config.yaml
hidden_act: "squared_leaky_relu"
norm_place: "pre"
bias: "none"
extras: ["some layers without attention", "local attention windows", "shifted keys", "gated attention", "capped logits"]
optimizer: "adamw"
learning_rate: 0.00284
beta2: 0.99
lr_head: 0.00621
Each number is 128 + 32 x the weight over its row's rms, rounded and kept within 0 to 255. Layers, rows and columns count from 0. The size above them is the row's rms in percent of the matrix's.

# layer 3 MLP up, 512x128, rms 0.185, rows 394-446, columns 64-127
size [113 113 100  18 113 111 116 118 106 100 107 115 114 113 103  17 121 102  14 102 116 109 114 123 101 118 125 111 121  87 100  99 122 108 111 119 115 108  15 103 103 107 110 114 105 106 124 113 113 112  15 112 121]
[[105 129 104 208  85 114  99 163 102 116  97 103 170 106 151 114  90 155  62 153  69  94 114 161 145 144 138  74 155  84 125 177  97  91 165  75 137 178 192  92 108 181 117 145 100 142 125 134 187 145 129 130  93 109 118 140 146 134 134 105  77 149  76  89]
 [155 141  88 170 161 109 139  83  94 144  81 156 144 108 148 114 100  84 107 113 115 142 150 147  81  98 145  87  57 121 182 143  73 100 135  93 182 146 144 105 169 155 179 147 134 134 109  92 115  94 124 108 178 106 173 125 104 132 101 179 133 100 134  57]
 [109 162  95  65 137  90 120 113 152  83 147 155 113 108 131  68 163 155  98 101 160 152  75 102 121 144 166 174  87 170 151  92 121  86 143 107 119 132 192 162  63 200 137  88 136  87 128 123 128 127 137 154 114 163 159 135 140 129  88 114 175 167 129 124]
 [128 110 136 145 114 147 101 114 101 110 132  94  92 197 135 134 179 131 169 167 148 147 133 134 114  63  88 105 101 153 175 152 121 171 155  97 115  85 124 119 150  54 161 144 122 115  99 131 158 171 151 101 153 146 102 153 162 120 125 152 118  80 104 182]
 [109 102  96 134 187 128 145 119 148 153  96 168  78 130 169 106  91 158 181 114 138 120 181 144 165 137  82 131 118 163 173 158 124 193 141 125 198  85 101  95 143 166 175 141 130 155  81 145 156 128 117 178 135  68 152 201 108  96 127 153 173  75 138 119]
 [125 125 158  55 104 185  97 101  95 151 124 134 106 185 131  69 152  77 110 128 137 114 163 121  82 140 144  92 125 129 150  76 102 110 139 100 151 111 143 161 205 122 123 133 155 157 131 115 160 113 159  88 123 159 127 150 114 100 122 148 142 214 143 158]
 [116 128 119 114 107  95 105 142 151 168 116 153  82 122 158 127 135 152 118 142 151 160 105 129 145 148 146 139 100 125  95 175  67 103 190 135 147 106  81  99  38 151 140 121 125 123  69  98 111 116 123 203 154 177 161 112 104 116 181  63 148 116  69 126]
 [109 101 102 146 124 149 132 143 141  97 149 142 128 131 150 212  62 160 145  98 153 152 138 175 154 144 127 144 145 141 136 115 102  56 170  80 105  90 110  52 126 101  93 106 161  66 138 146  89 182 114 136  80 125 146 135  80 152 123 147 107 143 153 116]
 [138 173  66 108  95  79 123  91 141  95  83 176 172 131 108  64 164 130 150 145 123 128 103 148  88 113  95 119 115 189 118 119  86 142 134 102 140 104 175 147 166 120  81  85 168 142 110 169 126 130  89  81  93  88 119  95 142 130 143 132 141  83 138 178]
 [147 155 133  88 219 146 118 149 126 177 109 152 129  96 141 123 166 147 151 127 158 109 100 134 148 123 115 123  91 124 138 138 149 158 208 165 127 114  91 200 121 125 168 112 122 109 111 181  55 151  99  94 197 104 155 139 127 109 108  98 119 124 160 128]
 [103 110 148 145 100 112 128 172 167 188 178  88  85  83 130 144 105  89  97 140 137 123  88 105 126 139 164 114 132 113 124 124 142 118 102 110 155 193 122 116 122  97  73 145  85 122 134 151 180 206 188  87 163 135 149 128 119 127  86 137  78 171  80  80]
 [171 114 152 164  96  76  63 169  43  77  91  61 107 101  91 132 137 166 119 112 100 182  75 136 137 118 141 104 119 201 119 101 121  94 113 155 134 173 106 157 147 142 137 169 143 121 131 175  98 143 103 109 140 164 150  93 159 160 140 118 114 105 152  74]
 [ 96 102 138  90 127 167 140 137 144 129 174 133 143 114 102 106 151 185 105 150 132 105 153 172  83 175 139 173 100 155 114 139 122 134 102 207 124 157  89  77 170  95 133 130  37 117 145 122 160 141 151  50 110 171 139 142  80 120 128 136  38 171  79 186]
 [126 134 124 117 110 116  44 136  93 168  78  93 167 118 144 108 182 112 153 142 177 161 168  83 147  88  93 127 152 174 152 177  65 140 176 112 162  85 200  80 113  96 152 164 141 122 121 170 104  71 159 163 109 154 153 106 146  98 167 135 153 102 137 161]
 [131 166 150 160 116 123  57  81 102 166 123 113 107 158 121 128 161 157 159  87 224 151 146 126 120 136 137 138 133 147 203 101  76 135 197  63 135 141 106  97 150 120 127 130 174 117  89 159 139  97 102  84  95 204 141 114  93  78  90  97 168 140 125  89]
 [135 130 146 117 142  82 113 109 154  91 120  67 178  83 103 159 118 156 141  63 162 110 153 125 102 117 132 117 164  81 123 140 145 163 119 167 115 215 119  97  57 133  96 134  97  86  81 143 140 109 143 140 116 128  89 141 150 147 138 196 101 132 137 146]
 [142 127 122 161 130 137 141 153 193 182 135 119 138 142 137 145  71 118 122 139 176 124 154 112 110 203 135 220 125 136 141 130 116  82 147 110 128 178 106 127 152 156 135 202 133 159 121 125 205 107 139  56 140 153  83  95 115 141 133 128  98 163 171 118]
 [129 120 100 100 150 158 147 187 112 156 147 167 141 138 128 116  69 119  75  94 102  85 114 140  89 158 107 134  68 133  84 119 151 154  79 153 178 112 126 171  91 150 162 155 119  64  77 114 126 110 143 108 166 169  96 170  69 101  83 181 154 147 129 134]
 [ 97  99 175  84 162  83 148 110 131 123 112 137 139 120 120 118 108 108 123 169 198 122 160  85  56 106 121  70 140 119 123 175 113 125 147 159 133 202 106 104 161 186 108 117  58  84 161 161 154 130 126 142 127  78  89 135  99 169 165 193 123 130 108 177]
 [138 124  73 136 118  89  74 213  88  95 195 106 110 108 132 161  88  95 126 123  97 107 124 135 128 118 152 115 132 154  95 118 124 102 152 156 154 148 134 149  87 124  88  79  85 138 137 124  85 105  68 113 167 156 189 115 117 168  99 161 131 154 200 116]
 [117  78 108  58 112  72  88 150 112  83 110 171  92 119 117 185  90 213 146  70  91 140  49 127  80 146  59 106 100 158 158  61 164 162 134 130 111 104 135  81 160 186  95 127 147 124 120 147  81 185 106  98  89 125 117 120 153  82  98 110 150 132 130 144]
 [150 119 135 161 154 137 102 134  78 164 114  88 119 125 141 112 113  85 124 121 119 163 175 177 106  72 141  90 139 139  77 160  56  91 139 132 138 160 105 142 153 120 151 197  93 125  87 108 140 158 136  87 144 178 126 140 198 153 145 109 113 126  83 144]
 [105 126 130  95 142 153 160 117 185 120 126 200  82 188 184 112 139 135  81  88 148 120 125  82  73 152  95 148 101 147  84 151 131 184  97 116 108 116 127 137  93  97 155 100 182 124  84 170 168 101 133 146 126 144  69 169  94  54 192 188 141 133 124 145]
 [193  64 120  97 134  94 118 125  84 117  88 142 138 179  86 116 101 105 154 143 175 188 144 125  83 152 173 128 149 138 151 122  64  62 148  93 130 187 133  99 143  90  63 172 171 109 140 172  68  73 132 110 113  94 125  78 178 167  78 160 175  84 156 135]
 [163  75  72 125 154 144 143 112 154 129  80 156 167 109 161  86  86 153 130 111 167 116 145 124  98 146  96 121 135 132 144  77 133 147 163 104 126 143 148 150 143 137 140  32 186 151 103 134 176  69 106 124 107 122 148 132  91 113 176 113 201 112 145 134]
 [172  85  84 134 142 161  57 137  99 170 141 131 131 135 216 108 128 101 114 113 112 135  64  74 177 126 126 137 132 190  93 101  62 162 151 105 104 113 147 113  98 121 101 190 134 103  86 155 148  88 151 150  98 103 119 144 170 130 135 158 186  95 102  92]
 [106 105  84  87 221 153 151  71 154 151  75 163 130 134 136 115 126 140 173 101 141  92 175  98 125 137 102 147 101 143 172  91 115 159 172 106 191  97 112  94 131 131 109  80 132  81  82 113 172  59  89 130  99 116  88 115 117 100 159 158 167 115 106 144]
 [123  74 115 157 118  78 123 115  94 155  84  78 106  95 122 121 148 167 125  72 201 127 120 120 133  88 125 122 107 164  63 101 149 175  89 115  94 154  42  97 151 123 145 163 145 175 119  86  74 145 113  97 114  73 174 112 130 116 119 187 109 180 164 107]
 [ 93 127  83 100 134  90 109 122 108 160  78  92 162 148 111  79 145 165 175 121 131 132 188 144 102 109  87 105 156 187 160  81  50 170 164  83 174  63 130 120 178 162 141 110 159 106  82 190 103  80 142 173  83 116 137 139 163 171 121 126 202  51 138 115]
 [131 174 131 150 132 133 141  83 100  62 151  65 160 118 154  99 142 100 143  95 160 158 140 115 116  75  90  88 202 129 130  76 165 157 174 151 187 129  52 139 116 145  90 190 155 130 129 200 102 127 131  76 138 133  56 133 130  75 154 110 128 149 175 178]
 [138 123  62 144 130 107 167  99 101  84 153 162 123 198 182 132 140 108 130 116 120 147 139 214  91 113  64 118  98 104  95 178 101 125 149 108 147 143 160 138  77  85 104 140 106 129 108 142 122 145 115 158 187 144 161 145 111 162 134 140  79  97  90  91]
 [154 102 187 133 117  97 126 126 190 152 185 134 158  69 102 130 167 132 158 129 181 162 157  77  66  66  74 130 116 147  95 123 122 128  95 133 142 148 198 125 122 134  87 104 148 143 154 153 194 140 144 121 158  76 152  97  73  83 117 153 103 132 103  45]
 [ 56  85 161 146 137  90  96 119 178 130 119 118 134 122  35  94 175 122 114 122 202 119 152 129 135 100 131  63  91 133 166 121 142 163  94  99 113 106 121 125 106 154 101 154 163  92 175 133 120 113 139 177  88  93 186 132 161 104 137 144  91 138 138  63]
 [184 102 138 137 185 131 141 170 154 181  87 108  85  77 102 129 135 144 192 144 107 193 105  82 156 118 135 110  56 131 105 154  68 105 160 167 149 189 125  85 101 177  94 139 101 133 122 135 186 135 128 101 160 154 168 146 132 106 185  95 173 167  87  70]
 [ 91 156 118 109 141 114 154 110 197  90 131 138 150 171 126 159 118 189 137 101 107 132 158  87  78 193 129 157 151 139 121 146 186  82 183 128 150  90  98 181 168  77 133 122 115 163 106 190 131 157  99  93 100 158  83 126  94 119 148 138 125 143 132 176]
 [125 178 104 162 167 109 120 123 102 174 139 125 109 108 101 128 155 153 149 131  79 139 133 166 139  72 171  95  97 163 156 185  89 137 128 164 185 168 125 116  65 146 145 105 126 107 143 157 138 192 113 136 174  72 203 215  83 109 139 185 112 156  76 148]
 [134 126  54  86 157 183  84 157 138  40 107  80 119 196 139 143 133 142 147  97 185 133 117 149 137 183 134 167 136 104 100 114 125 102 110 123 142 115 200  99 153 115  79  54  75 155 127 130 136 152 122 205 101 149  94 135 111 123 132  92  94 110 147 120]
 [165 136  43 128 139 115 166 153 120 135 122 141 123 136 187  68 133 153 176 176 164 151 144 185 113 155 116 151 108 119 153 124 111 154 161 132 175  73 108 151 156 128 205  97 130  60  88 122 107 115  96 167 111 142 110 198 151 137 116 127 147  76 156 109]
 [ 98 107 148  65 116 164 142 128 102 178  80 161 164 170 148 114 147 143 116 141 136  78 146 114 112 125  65 133  92 173 111 129  63 100 157 127 126  79  44  72 125 126 146 140 155  67 134 108 191 107  63 141 201 113 125 132 173 132 138  91  76 105 134 136]
 [173 105  52 149 108 159 120 107 126 125 156 102  85 141  92  94 128 109 133 116 142 202 106 170 133 116 159 145  84 129 108 186 142 127 109 122  96 142 130 145  86 126 122 186 139 150  65 141 108 114 191 195 157 171 119  81 144 138 106 134 143 120 175  97]
 [119 146  84 170 142 109 102  92 191 143 136 158 131 133 115 131 109  94 127  78 145 123 131 112  65  98  87 126 127 114 167 145 143 152 117 182 156 153 160 116 155 104 113 132 183 102 127 207 103 133 138 114 134 139  48  93  95 124 156 149 138 120 174 155]
 [ 97 111 135 139  83 152 178 102 135 144  60 183 174 194  96 151 166  22 151 128 201 100 107 100  94  85 149 166 136 127  71 140  71 156 101  83 138 115 156 147 148  78  93  85 116 119  97 157  93  94 172 122 128 159 160  79  99  95 145 144 150 157 108 140]
 [122 160 165 110 118 105 160  81 141 158 153 127 100 131 122  85 117  95 158 164 106 127 160 104 158 117 135  62 148 144  96 136  64 107 138 111 113 171  80 166 163 131  66 156 124 150 112 151 184 133 125 110 163  77 141 163 133 131 123 125 138  99 143  82]
 [143 110 138 158  92  87 167 111  71  84 169 163 113 116 188 100 172 146 196 160 133 144 132 131 122  92 108 135  93 133 187 133  86 115 130 139 134 107 118  79  98  93 131 137 107  86  93 135 175 206 123 130 164 158 167 126 193 147 158 212 144 196  69 124]
 [114 107 125 147 214 175 101 112 139 115 171  98 113 110 153 107 155 118 134 105 194 175  88 109 106 202 105 108 132  69  79 112 107 115 106 121 140 143 204 145 127  75  95 122 155 156 120 132 180 140 148 120 131  74 154 144 135  72 122 131 149 118 136 106]
 [129 148 128 128 160 181 123 145 165 171 132 167  99 155 107 158 129  83 108  91 121 181 172 110  80 152 117 143 143 142 126  56 127 169 173 100 181 101 180  77 128 130 113 128  84 158 146  50 138 126 116  71 109 178 124 158  64  96 159 121 161 138  89 144]
 [133 122  90  99  74  59  67 143  82 125  95 108 109 164  87 153 157 138 154  85 162 125  91  78 158  81 138 125  91 185 119 153 130  87  80 107  94 126 121 106 126  99  89 109 112 106 100 149  67 100 122 103 126 157  93 131 148 112 137 101 114 129 148 134]
 [140 106 135 150 163  90 119 142 130 135 145 123 107 141 139 104 129 100 152 155 141 157 114 193  93 179  89 172 158 131  90 186 185 101  93 195 113  93 128  90 129  98 121 149  99 169 174 137 159  78 136 132 147 154 159 162 106 156 104 146 112 138  95  95]
 [ 76 136  90 106 174 111 114 141 128 111 123 150 123 125  88 103 185 113 117 116 161 166 112 198 142 138 125 222  86 107 162  89 134 131 179 112 143  90 128 121  85  75  96 104 164  69 113 172 129 175  96 168 111 165 101 138 147 108  88 141 181  84  89 172]
 [100 167 115 160 152 139 145 180 207 149 153 189 143 131 140 187  99 124 187 142  95  86 173  80 141  68  98 151 164 186 118  83 144 124 153 168 102 102 141 136 120 157  91 114 156 137 124  92 137 102 112 109 129 145 125 124 118 173 139 155 137 183 190 153]
 [103 134 188 136 194  95 127 142 148  79 184 130 119  91 135 100 103 162 141 104  72  61 125  80 139 135 145 130 148 100 184 159 122  99  92 156 121 157 127 182 147 135  96  83  85 159 147 101 111 100 170 133 104 110 181 166 101 152 139 175 150 155 194 124]
 [100 138 158 115  95  84 138 142  90 157  64  80 129 136 135 144 170 166 133 100 152 170 180  72 191 138 190 122  94 193 188 130  54 128 184 127 124 108 124 169 109 140 187 149 153 134 109  81 108 181  86 183  94  89 131 110 140 136  77 126 171 135 130 181]
 [144  89 132 149 106 117 189 131  99 148  94 128 102 105 118 169 101 124 103 161 104 118 174 195 134 158 144  85 133 132 148 106 119 103  87 156 126 209  94 159 166 134  93 164  94 110 134 135 133 137 164 160  90 120 170 113 137 115  97 167  86 161 170  55]]
# layer 3 MLP down (transposed), 512x128, rms 0.142, rows 394-445, columns 64-127
size [121 111  97  30 116 117 111 112 108 104 107 110 110 111 108  27 112 108  25 105 111 113 107 112 105 132 121 110 118  99  98 104 112 105 112 115 117 110  25 107 104 105 108 109 108 114 116 104 115 109  26 105]
[[119  90 117 104 106 129  61 112 116 144 106  70 117 116  97 136 118 152 127 118 117 154 107 164 103 148 160 122 133 172 157 129  99 121 136 105 238 120 127 116 132 164 128 171 179 113  92 145 188 121  79 115  96 153 141 118 123 133 146 127 133  70 171  99]
 [121 132 132 156 108 117 126 123 168 133 125 110 117 127 168 105 176 142 129 114 149 175 131  75 104  90 162 154 140 114 169 142 127  99 142 164  91 189 181 156 109 138 116 139 198  81 140 183 114 110  95 123 124 131 137 117 150 132 120 125  81 161  93 140]
 [144 146  99  89 150  78 155 110  94  66 111  86 181 129 203 131 125 187 111 164 109 172 145 104 109 163 112 115 129 115 186  61 132 116 140 127  18 130  86 124 131 121 126 119 117  81 151  93 162 122 138 173 102  86 123 136 165 148  70 134 156 153 130 157]
 [ 95 126 127 110 153  78 105 103 151 107 177 134 116  96 145 111 128 147  81 201  77 157 134 126 121 142 149 116 153 170 146 115 138  74  59 124  76 140 113 116  71 110 120 132 139 168 139 130 127 164 115 163 115  36 128 120 152 115 158 115  95 153 151  75]
 [115 176 128 142 164  91 135 113 126  64  85 119 161 141 122 120 177 144 105  87 139 133  85 131 126  68  78  62 102 150 116 109 119 155 121 148 215 130 130 134 100 118 103 155 165 120  90 138 114  68 141 156 145 146 131 143 187 112 101 178 148 120 114 137]
 [145 136 141 139 138  94 157 128 122 118 170 165 148 128 114  93 201 151  62 114  91 115 154 120 127 180 135 107 136 154 102 141 126 138 183 148 144 127 162 110 164  79 135 167 125 126 148 150 135 159 127 198 109 185 109 125 190 117 112 135 170 114 135 165]
 [109 113 122 133 174  90  94 128  86 167  93 138 157  43 172 111 156 121 208 156 115 108  99 125  89  95  95 175 101 238 128 165 101  83 167 129 163  88 128 137 153 114 158 152 144 138 138 108 152 126 109 174 144 125 150 147 164 107 108 151 106 142 127 126]
 [151 152 157 123 132 148 132 110 113 147  79 148 141  90 169 158  93 132 168 147  66 151 113 158 132 133 132 146  73  98 113 126  63 158  82 110 212 103 133 126  96 142 100  95 114  81 153 181 149  86 146 171 134  88 125 148 121 146  90 124  77 145 168 134]
 [145 171 163 165 106 133 120 138 172 142 147 162 124 136  63 138 114  63 178 117 151  87 146  99 169 145 118 180 118  98 164 172 153 118 189 136 106 101 125 133 121 174 138 145 102 194 135 121 167 145 154 113 109 137 157 186  79 190  94 130  68 192  50 127]
 [159 121 166 154 146 111 116 114 132  65  60  82 182 184  85 114 127 169  83  80 124  80 161 135 108 125  97 131  80 140 148 118  80 158 118  98 113 174 185 131 122 134 124 116 168 170 113 176 148 149 152 138 168 153  96 110 141 167 153 123 113 136 105 195]
 [105 144 128 130  83 151 116 139 125 106  91  68 119 131  49 136 151 141 106  79 123 143 169 103 118 153  79  73 121 144 110 106 112 121 129  82 124 143  85 165 120 125  88 187 132 149 114 114 136 139 117 147 130  84 118  88 142 146  42 115 114 136 145 154]
 [115 112  99  96 135 178 141 132 139 136 180 149 154 146  79  83 139 128  79  54 172  76 182 131 147 175 135 142 153 153  94 181  53 146 201  98 123  93  87 107  95 117  83 140  96 135 101 142  80 135 103 140 152 101 111  76 158 134  86 189 130 139 110 173]
 [ 70 147 121 138 120 133 115 152  99 149 146 120 119 143 137 133  90 115 153 175 144 117 127 190 115 135 124 166 114 150  84 143 109  92 140 129  78 181 120  87 118  92 146 135 162  80 108 158 109 182 125 100 180 144 149 123 144  80 145 122 232 200  34 109]
 [ 92 135 159 140 155 122 226 100 133 149  98 146 162  82 143 119  87  87 141 148  84 142 102 101 102 102 106 103 121 136 123  78 161 142 157 161 114 108 196 152 139 109  93 108  63 124 140  95 166 107 141 131 149 161 120 118 168 126 151 151 104 122 110 148]
 [143  98 194 100 110 133 150 148 151 151 128 132 110  97  73 141 126 135 137 104 140  86  50 174 123  83  93 131  86 123 173  91 157 138 129 165 170 137 141 129 110  93  97  79 195 125 151 162 146 158 209 121 108 121 108 148 131 143 137 163 158 132 125 105]
 [144 134 115 141 138 122 156 133 157 107 107 162 149 160 146 114 126 126 142 109 120 181  89 130  58 120  95 176 152 135 136 133 105 100 137  46 155  62 152 169 131 147 144 138 167  85 120 121  66 129 148 105  73 147 131 120  40 125 161 141 103 134 122 151]
 [161 147 149 120 131  33 148 163 102 122 123 124 158 166 147 146  93 172  59 122 130  96 113 122 152 146  90  88 165 116 164 201  85 131 151 188  78  90 103 112 140 155 214 183 125 160 156 116 123 149 101 168 133 182 123 187 158 190 128 109  92 112 113 133]
 [149 134 118 141  80 132 144 132 161 154 112  93  87 123 121 116 148  88 116 130 104  53 134 129  85  94 170 112  96 163 110 152 137 103 125 106 152 206  81 132 139 120 139 161  98 107  79 136  97 107 113 194 149  88 131 152 129 184 112  68 150 121 133 107]
 [109 114 145  87 145 210 168 141  76 112 118  86 107 168 125 113 131 138 130 139  85 147 188 112 166 128 128 152 127 226  97 114 111 151  97 150  49  82 147 150  91 112 151 173  96 150 106 136  99 119 119 104  37 116 177 182 102  92 129 107  93 142 148 122]
 [118 154 132 122 132 184 121  88 148 150  81 124 153  66 156  99 177 126 142  96  92 163 104  92 155 161 111 133 170 159 118 127 203 121 136 139 192 163  70 153 108 151 107 134 118 125  89  96 126 107 124 147 136 144  81 166 106  29 134 193 128 112 102 144]
 [113 139 200 147  81 161 131 136 113 107 104 154 186 120 136 137 113 103 150 126  89 134 146  82 175 140 112  50 169  94  99 150  78  89 113 133  94 137 114 200 152 134  97 143 148 144 151 144 155  88  87 144  75 152 165 144 118 102  96  98 166 125 114 119]
 [154 104 176 115 141 134  91  99 174 164 139 139 142 141 188 118 187 130 122 146 137 187 110 125 121  64 156 150 119 111 127 145  31 156 157 171 252 139  89 127 111 110 143  94 104 100 132 154 144 143 135 129 142 196 135 141 113 102 147 106 181  80  96 164]
 [ 59 142 114  87 109 155  78  80  93 138 134  95 104 111 181 139 163  86 129 178 153 100 155  49 149  99 134  99  99 130 137  60 187 142 109 187  74 131  48 128 122 138 114 109 176  94 103 118 122 172  84  91 142 176 117 146 130 118 141 168  90 127 103 118]
 [118 147 180  85 132  68 144 118  99 103 101 178 206 104 100 149 196 156 149  81 126 114 130 103 118 131 116  96  97 134  52  84 102  95 171 157  85 143 126 122  99 139  92 109 129 139 136  96 136 100  95 135  99 108 139  81  87 160 132 132 131 104 154 161]
 [155 189 113 158  93 173 137 146 143  87 139 140 141 184 180 129 150 124 115 116 122  98 139 108 154  31  93 155 101  89  86 159 144 137 110  88  13 159 121 164 100  95 107 120 121  89 164  98 127 115 108 167 146  53 154 112 134  93 104 158 148 152 117 132]
 [127 121 141 129 140 138 110 131 102 125  81 150 107 110 140 115 139 101 119 136 120 150 146 139 169 113 136 132 119 123 124 115 129 118 149 104   0 160 152  89 133 105 141 154 142 137 127 113 121 116 137 130  85 110 127 110 122 135 129 153 160 107 121 150]
 [ 96 118 111 136 151 126 148 112 123  93 108  91 178 109 151 128 170 183  88 165 110 201  64 120 115 120 135  74 110 171 107 116  99 148 159 153 118 127 140 158  94  69 116  64 147 109  83 157 204  90 145  96 109 147 144 131  85 117 100 133 113 146 109 146]
 [136  97 138 145 106 173 129 134  88 153 153 173 146 113 111  90  83 137  70 108 166 123 154 119 117 190  71 183 120 140  96 144 169 124 144  72 166 138 157  99 111 172  97  99 127 137 127 145 125  81 146 135 109 117 129 128 174  57 113  80 140 110 146 161]
 [138 151 121 126 147 120 137 159 131 137 138 113 121 108 138 147 115 146 138 201 154 135 147 168 118 193 141 193 145 113 117 167 159 117 120 123 173 154 137 123 155 156 170 137  68 148 113 133 163 180 168 140 146  99 114 156 103 162 129  74  72 135 125  68]
 [ 95  74  82 129  90 123 161 143 127 127 161 135 102 165 115 146 166 120 137 156 141 174 106  72 152 111 176 232 154  94 130 165 152 129 150 101 189 128 161 151 126 112 181 114 108  54 103 176 126  92 100 116 123 131  74  93 139 108 172 151 158  79  90 138]
 [136  69 116 104  84 133 175 172  89 153 125  85 123 109 107 136 109 146 144 131 135 169 140 143 143 162 151 126 163  80  78  67 162 145 169  84  90 115 139 170  74 148 152  79  83 186 192 132 156  71 135 113  73 117  87 121  91 129 120  98 112 126 160  66]
 [154 185 163 128 162 119  60 142 133 164 125 145 109 138 171 117 104 135 142 111  77 163 165  82 108 117 132 206  90  85 152 116 126 140 125 114 189 117  93 120 167 124 193 155 127 139 180 148  48 128 117 123  90 119 128 165  32 143  93 135 144  94 175 106]
 [117 130 118 102 127 134 129 154  99 143 151 128 146 104 141 136 103 136  58  90 212 143  99 130 107 189 123 202 122  76 152 144 190 131 112 108 155 108 115 116  97 115 113 165 123 129 139 126 110 150 116  77 148 122 128 134 138 129 117 113 141  96 116 109]
 [134 156  61 200 161 110 150 121 135  95  91 119 107  94 114 107 130 100  95 126 104 186 123 149 124 100 127 101 144 131  89 147 148 120 136 115 116 160 131 134 117 167 127 179  99 126 220 189  87 106 162 115 124 100 164 120 213 131 143 127 116 137 130 152]
 [ 93 122  88 113 148 124 133  63 157  93 170 153 105 138 178 141 128  49 123 140  68 109 102 103 154  99 138 142 110  96 113 120 146 105 145 139  99 148 125 155 158 171 128 157 163 158 151  74 201 128 128 130 118 186 155 141 154  86 153 131 153  90  72 102]
 [187  71 127 150  90 143 135 180  81 104 163 151 155 111 115 138 103 120 131 145 137 135 118  45 140  89 147 158 149 125 154 141 111 114 167 136 115 145 191 128  95 146 135 157 138  87 157 162  92 165 123 109 180  89 166  99 149 109 112 162  95 156 106  74]
 [109  91 147 100 106  60  54 126 113 195 105 109 112 163  98 128 131 133 164 133 164 115 144  89 145 111 169 125  97 127 119 167 107 105 135 119 196 174  97 142 143  94 149  85 115 175 110  24 169 170  99 123 144  98 114 137 103 161 147 107 104 126 122 108]
 [157 155 104  94 135 102 139 140 112 115 201  75 149 152 107 102 120 170 145 156 113 126 117 155 112 139 127 192 109  83  81 149  95 141 107 192 243 162 110 117 115 141 126 116 111 124 160 171 149 137 108  97 183  34 130 157 129  99 105 119  88 185 158 141]
 [170 176  44 128 134 149 141 139 110  78  91 157 154 115 190 136 106 120 109 143 106 181 173  77  92 106 127 134 149 131 147 132 122 144 151 136 106  82 174 102 147  98 102  81 136 153 108 103  77  79 147 142 144 120 118  92 121 111 124 184 108 111 165  77]
 [ 52 113 126 110 163 148 141 152 126 109 115 168 136  68  80 156 102 118  94 126 149 108 133 105 150 149  95 168 190 110 101  70 158 155  90 118 156 121 130 131 128 122 136  87  93 101 186 123 134  88 142  76  69  96 132 146 109 159 117 159  47 175 104 174]
 [116 105 128  95  72 163 122 128 136  67 172 180  90 139 161 132 150 137 128 137 197 155 131 119  83 132 140 154 155 133  85 142  68 111 176  76 158 164 116 187 170 112 134 168 114 126 145 208 152  64 116 118 128 135 141 173  97 102 175 164  82 123 107 200]
 [ 99 114 110 219 133  86 125 104  89 123 170  98 154 142 119  99 196 110 145 146 127 125 109  72 102 118 158 158 114  99 115 118 120 141 105 211 195 122 144 145 147 134 136  38 147 119 169  91 149 105 183 123 139 135 152 132 146 110 156 146 120 105  43 106]
 [113 122 150 120 121 143 185 119 106 151 124  78 150  95 164 102  90 122  70 110 181  98 128 153 151 187 115 160 151 122 110  97 174 135  90 143 128 123 125 101 123 113 143 100 138 138 201 112 175 185 111  92  99 145 131 134  90 158 148 155 122 204 134 144]
 [132 137 133  99 102 113 108 177 114 158 131 127 138 138 168 117 110 131 131 160  72 152 139 104 118 118 143  91  97 125 215 112 111 104 122  75 120 156  83 128 113 129 126  87 115 153 157 158 168 160 180 102 181  50 123 107 112  92 123  70 112 101 158 143]
 [118  68 159 141 139 108 152 125 100 131  94  62 137 127 128  96 159 125 148 193 177 140 129 180  73 148 113 137 141 159  96 152 126 137 126  68 211 153 107 100 139 174  79 113 147 105 121 120 108 179 147 116 128 142 120  84  72 161 111 155 152 100 102 110]
 [122 141 148 143 112 123 122 129 110 139 181 150 134  95 161 139  93 134  88 132  90  72  86 178 135  72 145  62 112  47 120 147 147 121 111  63 255 106 112 107 122 106 204 146 126  97 116 146 138 152 114 116 127 135 118 116 115 124 140 113 144 139 109 120]
 [129 111 132  58 147 190 147  83 192 121  91 190  73 147 117  46 115 166 158 154 158 134 157 128 107 149 114 151  67 185 121 146 104 152 106 150 165 120 105 161 127 113  94 114 166 137 130 141  83  97 112 137 142 165 117 176 161 119 152 126 163 106 112 126]
 [100 135 133  89 112 205 120 131  97 117 175 131 188 128 126 129 134 104 125 130  94 112  98 117 161 108 141 118 142 139 118 128 149 102  81 151 136 163 137 134 151 130 107  83 130  60 116 165 152 159 118  84 112 144 148  93  82  85 171  98 106  99 128 153]
 [133 130 130 160 142 201 122 126 138 122 148 132 117 132  68 109 183  51 129 144 178 146  95 138 116 133  91 181 173 163 121 144 144  73 142 145 189 103  98 139 161 116 159 116 159 158 163 165 117 168 111  99 123 155 143  92 143 107 123 135  84 171 117 149]
 [145  91  66 101 116 128  91 113 129 141  97 135 150 111 105 126 185  40 159 141  73  99 105 105 104 191 102 160 102 172 128 111  97 117 125  74 171 114 200 144 133 137 146  51 162 206 162  99 125 121  90 151  78 115 188  95 143  69  95  93 166 144 115 143]
 [127 140 134 140 114 106 152 117 155 125 163 158 168 113 149 114 107  68 112 118 107 115 124  39 122 142 143 139 117 139 169 136  79  85 133 147 169 126  86 124 104 118 129 160 125 200 123 118 167 122 119 149 142  97 161 159 114 171  78 131 101 167  68 149]
 [138 138 133 142  88 154 142 160 127 106 118 159 203  86 116 168 147 116 162 101 130 198  84 142 124 117 130 109  88 167 122 110 194  83 100 140 104 123 111 129 153 133 167 139 133 114 108 183 156 143 148  39 141 147 154 136  54 139  82  98  99 113 143  96]]